config.yaml
hidden_size: 192
num_key_value_heads: 3
head_dim: 64
norm_place: "pre"
positions: "rope"
rope_fraction: 0.5
qk_norm: true
bias: "none"
extras: ["local attention windows", "shifted keys", "value embeddings", "an embedding shortcut", "learned residual scales", "capped logits"]
init: "normal"
lr_head: 0.00697
decay_shape: "linear"
final_lr_fraction: 0.0
max_steps: 15481
Each number is 500 + 25 x the weight over the matrix's rms, rounded and kept within 0 to 999. Layers, rows and columns count from 0. Numbers have three digits each.

# up: layer 9 MLP up, 768x192, rms 0.0558, rows 468-647, columns 128-159
# down: layer 9 MLP down (transposed), 768x192, rms 0.0558, rows 468-647, columns 128-159
up468:518548517495502496518492508506465556509525516488486475473490495493485505521506507515511474487539
down468:488481507468514514506493506475471506522508523488548505480476480505485502502484492486484479522440
up469:499506484491494482468506482497521450528475457530484456496446463526490509484509499479534470517504
down469:477502472485482469481472478493523483467509498467469464480508480497486485512524524503515530535492
up470:489511530491497513485449500508489465520491525491510471443518515493467520486496489527553478484525
down470:512441492522532480479542506464523490495523470523502477512512504525510490458494489464463523509499
up471:444525482477488483492508474495533479503444487517475513494480484512525494463476478523533515514542
down471:529479505467490486513483483497537502515481458500519493502447485520507488565477472463499495503490
up472:500507502485471487452516489528514522504487483476527485500502496471478513556472465473506507449518
down472:520486490505551541504474522486514471487499475534522512532516515484512514496478518533476487484482
up473:507482493463520515506501508550481493490502460547481520476534508432505481520521497508483520463527
down473:504511512491567493525505514504514553487495514514506501518517471509512442460470488474513524492516
up474:550486469496499496499552514515486511515516489518478518495480487514457511464534483498476455466544
down474:473539517517461497543486467447490472484512514511518490492509541483488489506501537542501534520463
up475:544479513498499494518526484490548446501484481466521515529459495554502509495501502503489526453465
down475:490555504520496475486489509498484541489518512478502517499472517478482480425537492460510510553509
up476:511501507503515488513484451537480531472479507493521509516485511482554496491473472548481523502480
down476:490483503468500484482530516524509475526503501502528537491514465484522491525483535499477512514503
up477:500514504513493521531485538527502476457523472523458520509520470510487547498498517536498489511485
down477:477542479524516480507461518491482510513547487494532531465464500497497490513474486555484502524463
up478:462500499490541518537465499478499472537486509485560530470475475517482476523510495543474538540492
down478:534495507462548508523509494487523489447514497516471537458552488490546462505507525520458495543494
up479:498499482518487493490529552464478512473488489526509495477472528519518468513502533454514508504479
down479:504502499490470479483519524484470513475544502511492509545535484503494514502501518505481472493538
up480:490497538492515522525485477505516500471457491510502459514526438460540477493492500486503514518503
down480:501513547502459476499494482456469488502467521545510513443545502493543478529516476444474489478514
up481:529496481494526486536484483500470520463493480487517440520527501514537535540499463456476497488413
down481:551477481497501486512496537503494473471491499530500502482524517472540492508510466505495515499508
up482:530485483447520491457524488522488495507504522515513474505491513501519540475465435468497536523484
down482:536495494490490499505529503496479544532540514486528494515490473523501507506569524512495494465499
up483:522467481484519452501492485484500462478528494523532489458498507559470538527472526498505491502501
down483:516499528475486476464485529490456503539531501490530486480478499552510555526483494466536510494467
up484:501504565464521498448530488524556541509516498525469497495527479531544518497520528477521488524478
down484:505503487513465455485486446508539492512496476527489516536535504459519517527515525498518475502457
up485:475482493424533513507525501561511479487497490478532475495471509484515532475501496531500483518479
down485:517448490466493489478480496554494497561449480542529491500493504477486544507510529487502538514467
up486:511488498487512463483465543492462510520456505512535468508544494514526493519521501488490556464477
down486:531482493509507494505511439523522487488466485514493515516473491508522482512505518550480508465509
up487:552545534507485489492511492518494449477536449544506454495488535514493540441502490522488496533437
down487:512515538522515504483519494458453453501468478495531496526466479506510457483483531509503505519539
up488:507454466494532516479497495501499522465506502503498535450515487521495477520484487518537477457513
down488:509494521463497550492525496480512495539499536533514540492520488518507484489496456508523521499497
up489:521500521504533506556481530507504521511516507522541473477473463520459539520499541508489540474466
down489:511493501504557491499481533484591523525489500498471471494495478473514495527542516489481491547517
up490:490506457504446490501510485484476463507481500493473551522541493531526507464482510472495511506515
down490:535517537484487535525461513507455511515494449483465517452534486505524461497532485530510503492520
up491:527475475486504485483508495479448480478496446503504488475500536510504474503520501559494517493527
down491:521490529535509499520524494494526467520491475473440538486502504463515520516509488515529516511553
up492:530512508472512472527505499490484490512487501502536543505492510505467483500522482482494511473470
down492:548526464476500471516519501494490489538515467509479508479493514506498471523521528511466483507492
up493:538543532496463561516518497500493486512505422480544483482497521480507488521550519492582495517485
down493:477469520468525513512470541489478498522505490516502489488563498508533471534508526507472471518515
up494:511478495491492463472493488492483485482496545480540477491490492518529463505524550505483515501493
down494:514501475494530505522514509538520500518483493476491488447510498480504481459495497476521485501487
up495:520528533518485491495497480507489496493516494488473484500530493518523499507535486477518484486483
down495:506495470543520485470510512475510489472516500508507505459580509554543494489495469520529506506505
up496:474499506492502542536512502498499514476549493505482512560525515493512519491448519503540502513541
down496:505514536535492462480483512458512523509473513501479510507526519513490506485476530484499467497474
up497:562448528445513465502497537485469538531504487523520482521493503511489497481470427517479526539456
down497:503512510509503462505557506520539490535525492515538478516511505523546514509493466476492503467552
up498:503483476470508520506493533450471509462489527495516470486485521557511480504517505508499465474495
down498:501479500456539557525517479529470502463463522487480499552563511529510452476490520516502467490498
up499:484485471551526495507491466512480450462477497550489489519494500528511528478506530499480494483487
down499:493474488545552531476481534510546503506492473505473512487506510494517482510484496505504515490482
up500:473454504538510503520507493514524514459482517462522502536528568502475461523508487486494489507469
down500:484533478484478514483481528478505475498517516486517503530532532515491533483471516486471511513455
up501:486498495517485481508511505491528507494439505508456469516499449484468507465485513525515487483533
down501:478495510489500512507528548496533503471489508524520510466492414535493472534451500500526510473545
up502:522541526541493484495468474501442491513512500499485509493458506502494540450474473507527475538489
down502:583510463536487533545487537463537476498459444529490515465513498491511516471496457496499524498495
up503:487507522502503482537502457498498492529504525517510517501471481488523498489506475494544504521533
down503:495516512513499519510481534479468485532477510548504517489511492557512472523464496467527441503506
up504:494506480503486505494479490521526479511502523495475488504468523530506529487514490470527528561471
down504:507465475492488502532498489505558485459566548480511505466465572494498494520497489502445529511462
up505:543491499498511492475481524491496491492500495479500462501494509482503537505516509527494519503457
down505:523493517476507517482465451532481472487538484513484526501540491555474550495519479514518470467506
up506:499502509478480469530477512479496520509489481488545518531469478508510484486514519446507500501503
down506:494489487512489529528506477534451471527483510475554474507504503503476484526480517469478483524540
up507:507512496537514487501506486513496543494519512492492453531485480522534497514525498464491496489463
down507:493507502478524474494503502478554504509499502509471465512518485498533468469525464495502540493501
up508:472472506448542527488512529525554524521422435497507559529500500471514513462546522526503494534483
down508:519545491515471477470471537507488499519552515499528466513490502493466499489488524429488534482526
up509:523509502454515479525488491505494472514517510493493516468518463526523542489500483491495535537480
down509:486508466483496478521503511466504481525518482501542515484506498541521483511516499458502517500454
up510:500472508502452504495503461494520509470498518469492522507445499499484494527486497527468506516577
down510:503469480532501504518537515515516463508501519512512480494502511494495520495499468477543539496532
up511:498519486513509496501459461516449507493539483492495485541478545477528496495510504514475537518472
down511:515518465463511511500480536515459506488508474556503482481506501513505485522538532482483507482483
up512:515483536516494522505502515495502461503492494512491508462504480562500482528475499521516482554504
down512:526527509488515477507514499487501504502487503489512538514526484511507466484507551501515517480544
up513:489533507509508511541503493522520499501493484497493469496489461508488512481495494500584544468498
down513:512467513490501501506479523482497492504483473507489510484490493538448484491518512523467482531480
up514:505509471483516497436460484498526512500529473507485505498487466490487456543524509553483480501497
down514:492565483513496481509498503486493474490484538528515481477489499519493476497483508542505502531444
up515:482543528490540520511436526515483504475501540475481503517515540512530485492494520486523516493508
down515:461513519483530493502489486484471456482507531472497493486465546539463486485510536481474493483456
up516:491473504491532491464448534536531492499525515486484528557500517499517502533483499472547479526480
down516:484502522529564483483527521501522500466514462491481495505499519503499549481538459514482527474504
up517:457496479528531458538516497521496526504492497474491508535503501539477489480494468467484511506493
down517:506474451488511511502497529497542509500462484486480459496533528533523514505477515487504519498518
up518:461462502480483472478499460490485478558547520483514498510529503483518516485535464478489505513497
down518:508485547490517488512497512505473533514473531501506493497522493512541479490496457474512524495544
up519:502520476514481516487455482482510528484500487522547485539484524416501509494457474469522505557486
down519:472516493519469500433441497462494519509529482509521526478552481473502471499467512471524492543494
up520:515515456527486474512478529512502481498486489490549498570484512508505524499513499497475513515544
down520:492507489484521508480489513499464498530505454517497510509532514472518516462522496488469473520529
up521:468469448540530505480517529502488473510473463508498469514511504497463477543495512521528499495458
down521:487459480472540498509522521493520502496523513507483469462489503532521483503531451525463453525526
up522:502483467529470514474507513511553478475512541501515463502519479490501492507524488475441485479510
down522:496523525462517491451515513484500505618489512514532455487494518505535491541529509544455469535498
up523:510512453494539520500524486554534501431459534462520506499512526509492529487503514496540502527470
down523:545500472516506501479514484501432497502546520542507496454545511495498497522523527518427557492465
up524:466515504522458549526523497514469481485475532525504491497502468512501498541515500494497455506517
down524:495502494480492519556559524495480505524550498502477511477481496476495458527493476543501490459512
up525:523489516522512495518470504510506495482511520524508456464514507532514524517529482498513491465466
down525:473481516531537521516490532519464511501494525524469524496509500523493508501490513480498496500471
up526:509484451482519511485518466545496451449515528476484477529489499471488470540513521519539508480492
down526:509491520463511503486528514470504504510504491530533499452457546513517479543521511498514473507505
up527:478481483493502497571508478521506487493488486537488513561531500505446460468515462512524487496477
down527:481499509502472504508524508434509525486529486481488516498458490502491486506521485494515482477483
up528:514475492498475493456484468497473537560537486540479496530481470543533529467504496511500468481536
down528:471484516476491491507472508447477532488514500440493512489493506535468498458449496488526512539520
up529:517525486525540497516501483515488476475454485457502526493474506453548507467512505495559479521515
down529:504484552503562486475478450477533461548475537532515540466514443547485494527520493493519489487505
up530:482447519520478481547509485503542489506492526448478443496464483556451504490495460507562492568527
down530:494461479527488485480485547502499490490490521525475514519537483524488490458536479497531469511519
up531:456530521530498485513529512511491510507480508568490453518473468518491506515475562508514509503517
down531:474486560479496514511494445473512490501507505460510473496508500500485518505488501488474503544491
up532:522479473487462552474474496473481508505512524488480511464553489511503508506466515497462471505501
down532:501475539511459522479504462500533499513497486509456503469526530534527530530476501516489503462501
up533:535506530515460544503456478508475538503520504482508509512537499455532490486541523470505538507552
down533:504516452498503507473528536514461502498526458505483504518514545490536529514480494465498477485515
up534:456522492502513526537501516475470492494487476513521533446467456510484463491502496488532471461510
down534:456516537523510492500529512504531499495495507468505472475550485535484506486521461523481494471548
up535:461504528474492503482492523492461504492469521531506486511486496523497484475522545559527490577480
down535:505507497499489489472492522490503455474489536570531527501509469497514539466452530472506494477448
up536:495516516494495523494519515498492492514492554492503515483529462495528541466480483463455552509523
down536:503500504489488509496520543491490500473521512520509508465496476518493516509488485506529521496492
up537:514478506488497487479504517588484486500464483489498496505507523527505512530539484522483504497465
down537:521486483468519484496449450507496478500487492451514518504483472509466524488509510494470460511480
up538:479496521523524508466491462530521528472537441496505481518466470522436499524503518505524563527476
down538:501513528449541458525558509518515493518525468520480497520501471503513482507443497489497529516522
up539:501510487512510508470429494488528557465502480489521490508490467480495472511475522498534485548491
down539:455527503501502517550464476485522510520507508511492492501508496477482491523525512431494483534519
up540:483496469490474548520542515485460458492522486517495501506489492493507495497555497464549484503511
down540:513535520471560514516544513510482524524504529513482535511519494511499497517519469535468524470517
up541:534522499515517564520459505469481458536516476508439559541499510487462502538484515491501490522538
down541:525515511518420449507522436486494469507492457481471535491495487498518463521491512521509476491504
up542:525523473462508463459516494541518530527422465492499487473517502456463486519500503508502484529485
down542:520494478482486472470516496489482488496492513531461527497497504451534484518470516444505506522527
up543:506486506509482506494475520472484492533465501515509486453481490489484520503505502493520503490492
down543:492488491513483468481504543455506473505528465525499460518518457503468493502535489463482489519537
up544:514514506519474507522532497457471478516499493509490499502533498523496536504516484474492484482487
down544:503495547518491487520487507496470471479546505553500511523533496478480518516518546523510519492476
up545:483468524526481483470467538513494503493469478518471509458475472485506527479488543515503517505478
down545:505483479473510516499489522494533472498451509532539510504538482469489505486516486509461515536487
up546:507512529488511482510490514532481471485509503475536499452471494513493492498487478494494530477518
down546:529533517456517468519484497497481479540554491486476479474521511553516512528491477503498499501462
up547:481500494505459508482509500516460456515477512488484489491464509478479460498486522506500474528521
down547:519477468505485498490510493515507529511508546512511481514498473449483519475496454495494482538514
up548:473507536520473485509520491519499523522464499528498474532491467486457482469525509545481495510491
down548:476507493489511477494545530496501470510501501486549483477518528514474487516469485491509502500501
up549:475500487480517459474533481504502456511481487536477479497508482523486458486485461516513524468484
down549:491509511503505500514485519517502538512505520482497514503497471478486470506471514512495505526513
up550:489493521526523483451519506529494521495477479453482505450494527531505532485471475497520488492483
down550:492509496462519520491535561509538487506443502469470500482481493454511505472509535486476481568552
up551:548481491518485501512498507520515491537534545506489492519479510476456511520519504472478541495511
down551:521476479493506478517500509524509530470531524505518493506464487520484469515503506511464498517507
up552:512520523549485446455561464563523473507494500508522501488499502491481469523469495495534477496499
down552:486528456479462499462507463539493519503476481505488518510526464510432510462553466452450489537465
up553:472542492473479469465500489538489501489525462488519500510496479515481528522459472486520509473476
down553:507549519530499472468555509503480492526499487514502477509541475485450489506504481453510520511468
up554:496463485512528500473512449512481531528469519482562535543471506479477517534505472482520521548495
down554:480462479491510490472510505503498543458553502504551509498505502501503478530438538513461539535460
up555:566534509472524515467488517503550458420516487521475452480490502487481484496502501503442488531478
down555:503484500480532484500483519496482544491514476516481538507477482523482530531449473456504534517489
up556:492504505505451510517490513547510475486506529481492512558535488529498476444495502504505497503481
down556:498526558492503487533463535500526493483472522491502467459478563520504485542495504491495528471486
up557:521510512519475523514496552533462505526492506467516504467535508499470462479472482458532494428518
down557:481496525512487529481476508462546491491520507540507501489500484496519492519534488488504526492527
up558:499516490520455533537463497484451511516498475524569478497502493466518480506484461478483509506524
down558:494466484462495532543502505502525517471495508508457489504540504494487497482527474500523495468512
up559:520545499457518513502495504489499512495454458485469515545471501504481482529550475555483508444557
down559:521488481500534541484497501532542543477474469510507547482500498522507491477477511496495499453536
up560:539430470564501496531505486490502444541421498477475464468504525493512475519522499482525489527526
down560:495464445492479511448467502504511512515510474538503506523512529504520505519488454510507510503508
up561:483536487511531562544494464518495512491513519486487520531455524537525532534504507497512505524521
down561:490501496529487501534480486500545482518494527503478481466517463522496518483522496500476532512488
up562:483561481524501511479438486490474521506535509484464490510490535441455511530484492504536524502502
down562:515536484537494442454502480519522514496485457455450528489486512468511503490504509543490470506517
up563:459538498530485504459479546497520480475476500493536466498539505469470506517472503549501485522469
down563:479499482475461490524519552447472538533475500525559498495516525498538529497463468477498495511479
up564:484485509504488495550490525540496466484482542467483504502550490511508501526543485486506500486430
down564:492497543495513483506502508514521477519481526505504487498486543510491497484522417495482520518486
up565:505495472495525531528501502511526500554541487496499528483464462533524482474485519528499488514479
down565:483505497522508471526500538517512482507526482534505475511514500505501513521518448469482514522517
up566:544494508487507496506477451502505524472482476487479467507503497501509509521473512509523473518512
down566:510489502473485458499532548555527478494499506519456532489493537489510510486519498495516520489482
up567:527480479519502516521537495451498484496481515487474525559474537508521475503486511488539475519505
down567:508458487504517508513496492472496495510496499474492473508535493475472466491497501447498496478465
up568:505490479516547492515531496474515468477487500521499502523479474503541511511483485495455505454526
down568:522549476463515499473486486514463489480487513457460520492510476499480514492519539492515523530475
up569:500467467502497511503493492490527507484517488489507482481516511461495459456454530491532523508502
down569:501527463472519498543456496459534533500484526500471533487516487453459450461505483501502503523504
up570:451495499475525484515478471548469479486515483501475490488532492464475505567506498487482586510549
down570:505497493498548480484512506542536492504516507541493500499486499454473494470504494529498524478487
up571:493476522512533501499534480513499498487498471513486508479502491436493483485498509495540433477525
down571:490493545517574480461512435456544494511460516485536508492493485539489513496467464470469512493487
up572:512491462495509494420470527549506521489535439541482509522502486453518496509513456480517472493542
down572:527452521451517502520543529518490515526497514509509471493496488471463501526542477414464476471537
up573:512480524523466519504490541529508493483507503480507498539509527512481502514471463513489491501518
down573:509504526550523529490529519498493513467501486503458519523530531469516456513515503441554496501487
up574:513538494453461499526512504492473521489502577503521491475516516495515502528480514472507521461533
down574:481501490529497540482517463492476452518472515514505542491513498491524483475484534481490516516459
up575:463493499497515527495510486506515497474468528492484511539467514480481508467540491489492533526513
down575:521505497512460523487468471530482446493531502541516479480470528575540476501504494490467550532476
up576:479464525522508503522509440488441533504537449520532510485493579515497491458465452464504529472511
down576:468414504516514481513557510497499462505490524489505538488448511531509473504454452464529529534550
up577:523456495562501517450461473552477487515492471523489519462483480517466508454458512505488477532474
down577:494500441472494487525504532509536499508489486525475531482465503514526498534500466562519505514514
up578:486488557478513527506495483518490463498459536449497507508510478480457506544523482517486496495473
down578:511493515469485497509543513445490522477475508473475495470506524486450511488487507521444492499526
up579:460475513477541541531489525537494488527568548491495506448513510536483509498494504488547504477475
down579:504548514458475505509475477527513468478515493520507542476439477499512491494502543473506471527475
up580:475539499540493479550520482489520452478492465509489487488496511489488506490503510499519508459490
down580:508494489491534495502500537501517478507514458514497535496480471502531487486480488491528511486500
up581:506514459479472508490500491470479496454498517554529527530500506488520482511498468492493498514492
down581:493487487537498510483473500499498507476483487504529486528485488503498543477510530485495482505491
up582:491492489506564485493524492514522472519558537482532514577483507485485437549473512535502513513508
down582:504512467522523472502513534486505480500510473505481484511463446494476502483493506529562485463506
up583:489516497510459515535496500502483503472454490532494502509530561464489486477473505504482513504484
down583:507491546547511528531505432484513523486490497504481478500502503485493494518519503458513491464517
up584:553490489458486472486455511527498458452522524512499473464529499481521518533523468492493496529530
down584:553505498482478520511523535529533489474507478534489476528504504460480500502515510448503512514549
up585:491521528502510491512524492535482474472479489496465506511482535482459515508524502479487547498497
down585:487503482486490513466528543503499491482535467495477542481523506510518525472512472521542483499484
up586:511501502463485487451514501503527476490499517506526474530484467475539514499513495500507520465498
down586:461488461483476517529505491520468526513524482510501525515487471512478476503518497487459511477485
up587:463493473509530518481477472514527491461524496472529515515495461466486487497500492494525514505496
down587:480512498507496492569518478542503488508493467499491495471495496494492495489524481483530510508449
up588:504495517495527509514502454484493508527518473500530508494517485484490501526505493522541516531543
down588:507494499490449501525495508474514480503497491536536517517519494511520536534535489508472536512463
up589:539486467474522518531513503500490502537467494493512508468503481501514493545512465512504478484450
down589:482517507542455519458525498513532473476533454486476483543467491488496522461484520515511484497505
up590:483481492498494483497502522514506471449508497525518474491481490516510492486478489495475493470483
down590:501518473517447475538488496468571493493495488514529548486488495481546474529538475485487491491530
up591:539468492489465527528492466473479491528476494492446486522469482460531482489514483494497485539551
down591:494507519512496469505528489494509489472524505509507473437479499511526498472496461489507456443484
up592:510472466499525525573497480488456505506469517492511503525460493506460507517579490551452457491519
down592:477499464518539487499523500478497520456503492501462563525485489514539477473517524494485488487495
up593:494484518503472515519475502482474516454521473499505468487517501560507545453520457493437482510468
down593:473544516557501523522512529498472499496469504489504508510469534499507485540504494526479481543456
up594:487520492489470529541493484522502463480477504549527493535535493491509512490484495450483428499507
down594:497507505520467539499497503465473480520463494510483521430458547473505527485520508507487492513493
up595:534486490515482489525502490553517473522533513502499482530532523512522505502459497531501463489510
down595:495508508479514521521556457509504449524512515485510524552544490455522537447542519521476441461505
up596:444511504475448516494473492504463564486501469521517505510505485499452462533488527477481544541550
down596:485536517437457469521484463510519530475475455480492515514499502500515498508487480475527497497562
up597:547516501486522512508471453564464510524487508505474478486484476479526499481453501530509514508543
down597:485499485499500483488520505470518510528452473488450469480468508578510536507479495497524442544539
up598:474530503493524475524471500541456495519526472487509511484477490475503517504475519492520529530524
down598:512559497510532498532491483535468513507521505532454512517509512458525479470506505524492541500540
up599:506494478505451474513520477496499516482511524473517487503492504525493489488530465492500484531496
down599:505483545528499525518513507546501523503484488525516508501462492537511486467519466509462506456489
up600:475499504523517484506504476537513512485499491470500527526486514509472549515502494504526491512499
down600:492480503511492478487518544549524540494468504480509512542473452555521502518499488474473490447471
up601:482535505509529471488514518489500463482494479490486505543508505527482535452544503489529549484476
down601:472493475503471463497504487493496480504459484514511498521518534494524513486506525525481514499506
up602:519512498531497469452538441494506530491531498475536505490527506510503489511529459471571491503513
down602:531426456485512473491510535504470488545545527498477520464492480486488466500487495508508487486486
up603:482507548525495493471495521484473519521518505503480504486476500489468500528520524499502492521507
down603:491478504483442499530509485508489539536496508498535543477462489528473502506505515539482469481507
up604:502549479505516481525536503494515496500516479519535521510481566455500520490518526489453523525515
down604:491469518514460531522494499428497518517526531509481525499472493518518473521491479501507480519490
up605:459515506510507530501492506520507508480497464465469506517492469474538515500475474513495517560553
down605:496497500527465509511539512489498518487499511525497508477489494541480516538498496494490520521510
up606:471506515518514484525542481482481506499482495515469516497514525517503494484514497492502506457489
down606:515498476475483471488466458501486508486479500500515489538477519476506466508545553530537508475506
up607:503503509505501505493532561489535500470491514530513512498490491475538486489522498473488510539519
down607:547525485520444523538520469516519490528490465562509522507468499476482438498502533505497478444437
up608:484525455491508490477510497502491501484503536483532501475493484503556491514518471514496507507530
down608:491496475467535503477472495474511483506521527500501540478533525505529498529473466488517520448494
up609:471507529476488472477519447472478501517459516485508519503437471471483478472484486508484475542503
down609:476497555480501523456498507477489486508491496503495517511535513525499494524477500525499497473527
up610:489530501502500512525454495503441502454539490506535475499522536525461539494476513491488539491476
down610:492488504516497503480516488497468477491497502505505470475566553552512507481482451527479575486485
up611:508501502534494492488490512491470531497460505483490473484532482519467479513482540529490505485511
down611:541458541484529550531501522543511455503451490499487458505532492510474525502516477474462499486507
up612:515516533486523496517507463489528512454526509521501504515492462501507493507508513466544466524498
down612:518518479471480518532487491500513515502429462509474537508473459481497507477511509521492503494471
up613:489524507522510462511501461489539539472513460551466474515517531557516465506504533512513530483495
down613:516491512516542481502513520507508503477517491530486456534542528514509498485473502504528475503514
up614:479522522504528492502509505526482507538500503538512516507442519518475477482504526482521498545487
down614:501492526446523524521473454499505475508518525564501532501453492507523453497502548526533464546453
up615:496495540514492468527504496491469515486552477495511460502527506518457512486522490523473507479513
down615:535500516491498485468529493546497528467531471551489534487488494496502513503477515514496518502456
up616:491480493491478525499505476506493470531453485514527478506485448545517513468479497533537488514526
down616:464499516475485526529540531510509473519567472527489473500488475488512488508516436501555517500481
up617:511501471437498516469471488533450521472468556482496516497509536479501499518552468458515475523468
down617:445492490493511514479501513510494493512543494513538527528482520517517531516499535463483497472491
up618:526500538499522495479473514526531510521510521535538492448471524515522491493522572502524480469524
down618:463535544545501471519486499465470519501493527523534521447539475493490548489497497514517512503517
up619:499488490531561475495471451510526495452491500504474494495493495509496500450479460475514489504471
down619:512519479492445494500471508468513483496508516544557507504478503477504502480523481530514552498516
up620:501493486481530507477510516472498524496510506463519481550473530455492535489502519478477486463520
down620:493479505494461496486492503486478503468517522491524477494549502506504486498529478525520491535496
up621:530481527474501458517506485504498495549476463536525465446496491512488523518513470478496535491491
down621:507529505485479466504471494496498507517510546511510522500518474505491449543541481519470471490498
up622:550517497496519509481491471515505537475492458473528530474498547501482533493464451463542503467503
down622:471511486488477496484489493517476536515465508520510465449495460469533486516530510543531529482485
up623:484482466494513504461478487514467470480562508470528496511475459486488500471518523479524446462514
down623:517512507515538506509491524522501477465488492502514461484507461494502480485537479549517512455515
up624:516499456492502533505491519498479480533534471500494498489497473519500500495490521487501503540482
down624:534470518488548523439545518516515518501494522504539526506509519514523460529453500516456546537492
up625:514507503482531552516551508491483510489512488478514506494506501476520500471516450508520468510483
down625:473496498512493515523531480495498487535533517547503493510550470470481492532494515516508521552465
up626:451505488492479540493537522532464521493513514452509452511536456506517482499527484501514548517463
down626:477481494536478533488554505555542488504517491489515450484507478532507524458521493485527449493494
up627:494485497495480476465487513458459493509486481515472521542501490516473525490503515497504505521509
down627:487518464494471497487540480540459463534490552538513496499491482511465546494490477476507509490499
up628:478482523535468491443465476504491497479525491493495448463494522514513500528511510518510514480497
down628:529469506473496499449500488488496487468510486513440446533479498504492511510437476512486517501495
up629:499532513494504435545504493495460548463510498528552458479490507498520516487512521525523518473517
down629:486517513533489465490514492553508544515455508523511476526498502486546509500489461509463513495494
up630:508495514521518471512493501487461495492483497501516516572440503465520493490538496506474485462470
down630:459488501541484512523512488506513506572504541497484478518499515500498509521494520494489540530491
up631:468530494491522486505509532494517511479452541520497511473510537526516520505470512557484516478515
down631:506522510497552519492486534520491500520477500527480492480525491498439502471507478492506521500490
up632:483551473527472477512473483500528473440506484509510482515527558473466480512527522507549481552471
down632:526535476490487516467516510504548517494517476448463593548535507500537493469472499508523503454530
up633:506548491440528520503496534484504478501492520507530522510510481519503499500507515472502503520497
down633:476505489472537489513492500484484460531520496504532494543445499515482492515483490479522527482503
up634:506541487511493492505500531498502498524464501517502454495504496479545467474504517511490507539481
down634:506545506509523485446463501478518458491516533523490535452524538531527489491519522463502526510466
up635:467503473502487528465519529538481523456494517522478467475522480521494497536512519501521474494525
down635:482461529478509492475496454538444488494507493480498530443524436491462518472507486521517508502487
up636:499489467521468478477500495522492505463539519488497481482450470475543494492508514480490515470458
down636:491507528530501505510507483480499476504450478476507500477499502471513477509479468450497467494506
up637:517527493522503480548497505482491461488523485505518497505520497499516513515490474512495485466547
down637:481495513465520512505542530514475499517499526542540515535446491502487477484544489507493490473478
up638:508495518500484477484509507475488466532487471506469511473493530518528471467467504541465493517536
down638:509539516513501535495496524511520502530482462505513490531481508505508524492480498506517473521491
up639:533530544500480469533491483514520508525475531452496477527469478495518467440505478466526505463464
down639:506506565506478484511499466499489481469468497480482509495509499525519490494490505480516521495525
up640:470522562510457484545541466494511471445504450516489529501430531551510493506526494555501504443475
down640:505523531470487479545509508472528472496543508520505513469518539477521477516471520540505511476506
up641:499492458483521471463483470490519470474502496495467497525497529476514494456487544532507509531495
down641:511534503520486509515516506449500543494485494509480513500524475454487487498515491469488525491493
up642:506472509500475494515491531479491499495471480504496521544504471521463520460490524476475499459501
down642:486453549517485524489547522530503494519529524443548479509510513502488471468481467494519507493473
up643:546498522510513522530497540515483494539482492485493530503480491475497526483514516460490483527482
down643:512522497525479503533528470493515480522482479496466580494514487481509511529518533508531466524491
up644:518536559504506513478497503484518501506506508499480427458507543513505496537463476449547492466511
down644:483509486488472426484509523446487535503467490498457487496562500503497523453466480534502477510501
up645:509521475531472502517512520475530500518502491495468512491538484433462446543458533547484478524494
down645:531508504528491516570489540503516523502471502531464537486484474474493501476521524519489478497532
up646:529510491491525482516470464473501483519506485460530496522486491510536465494496494496478522492529
down646:512533516431505499553511510522516467490495502475505514488500519539497477499453485510494510496510
up647:507511470500539480474468477480510484491490491492501497466499502477507525538501488507492478509493
down647:526488479516483501464496495457500543524454519509506503464476527513538498500515533525506521500496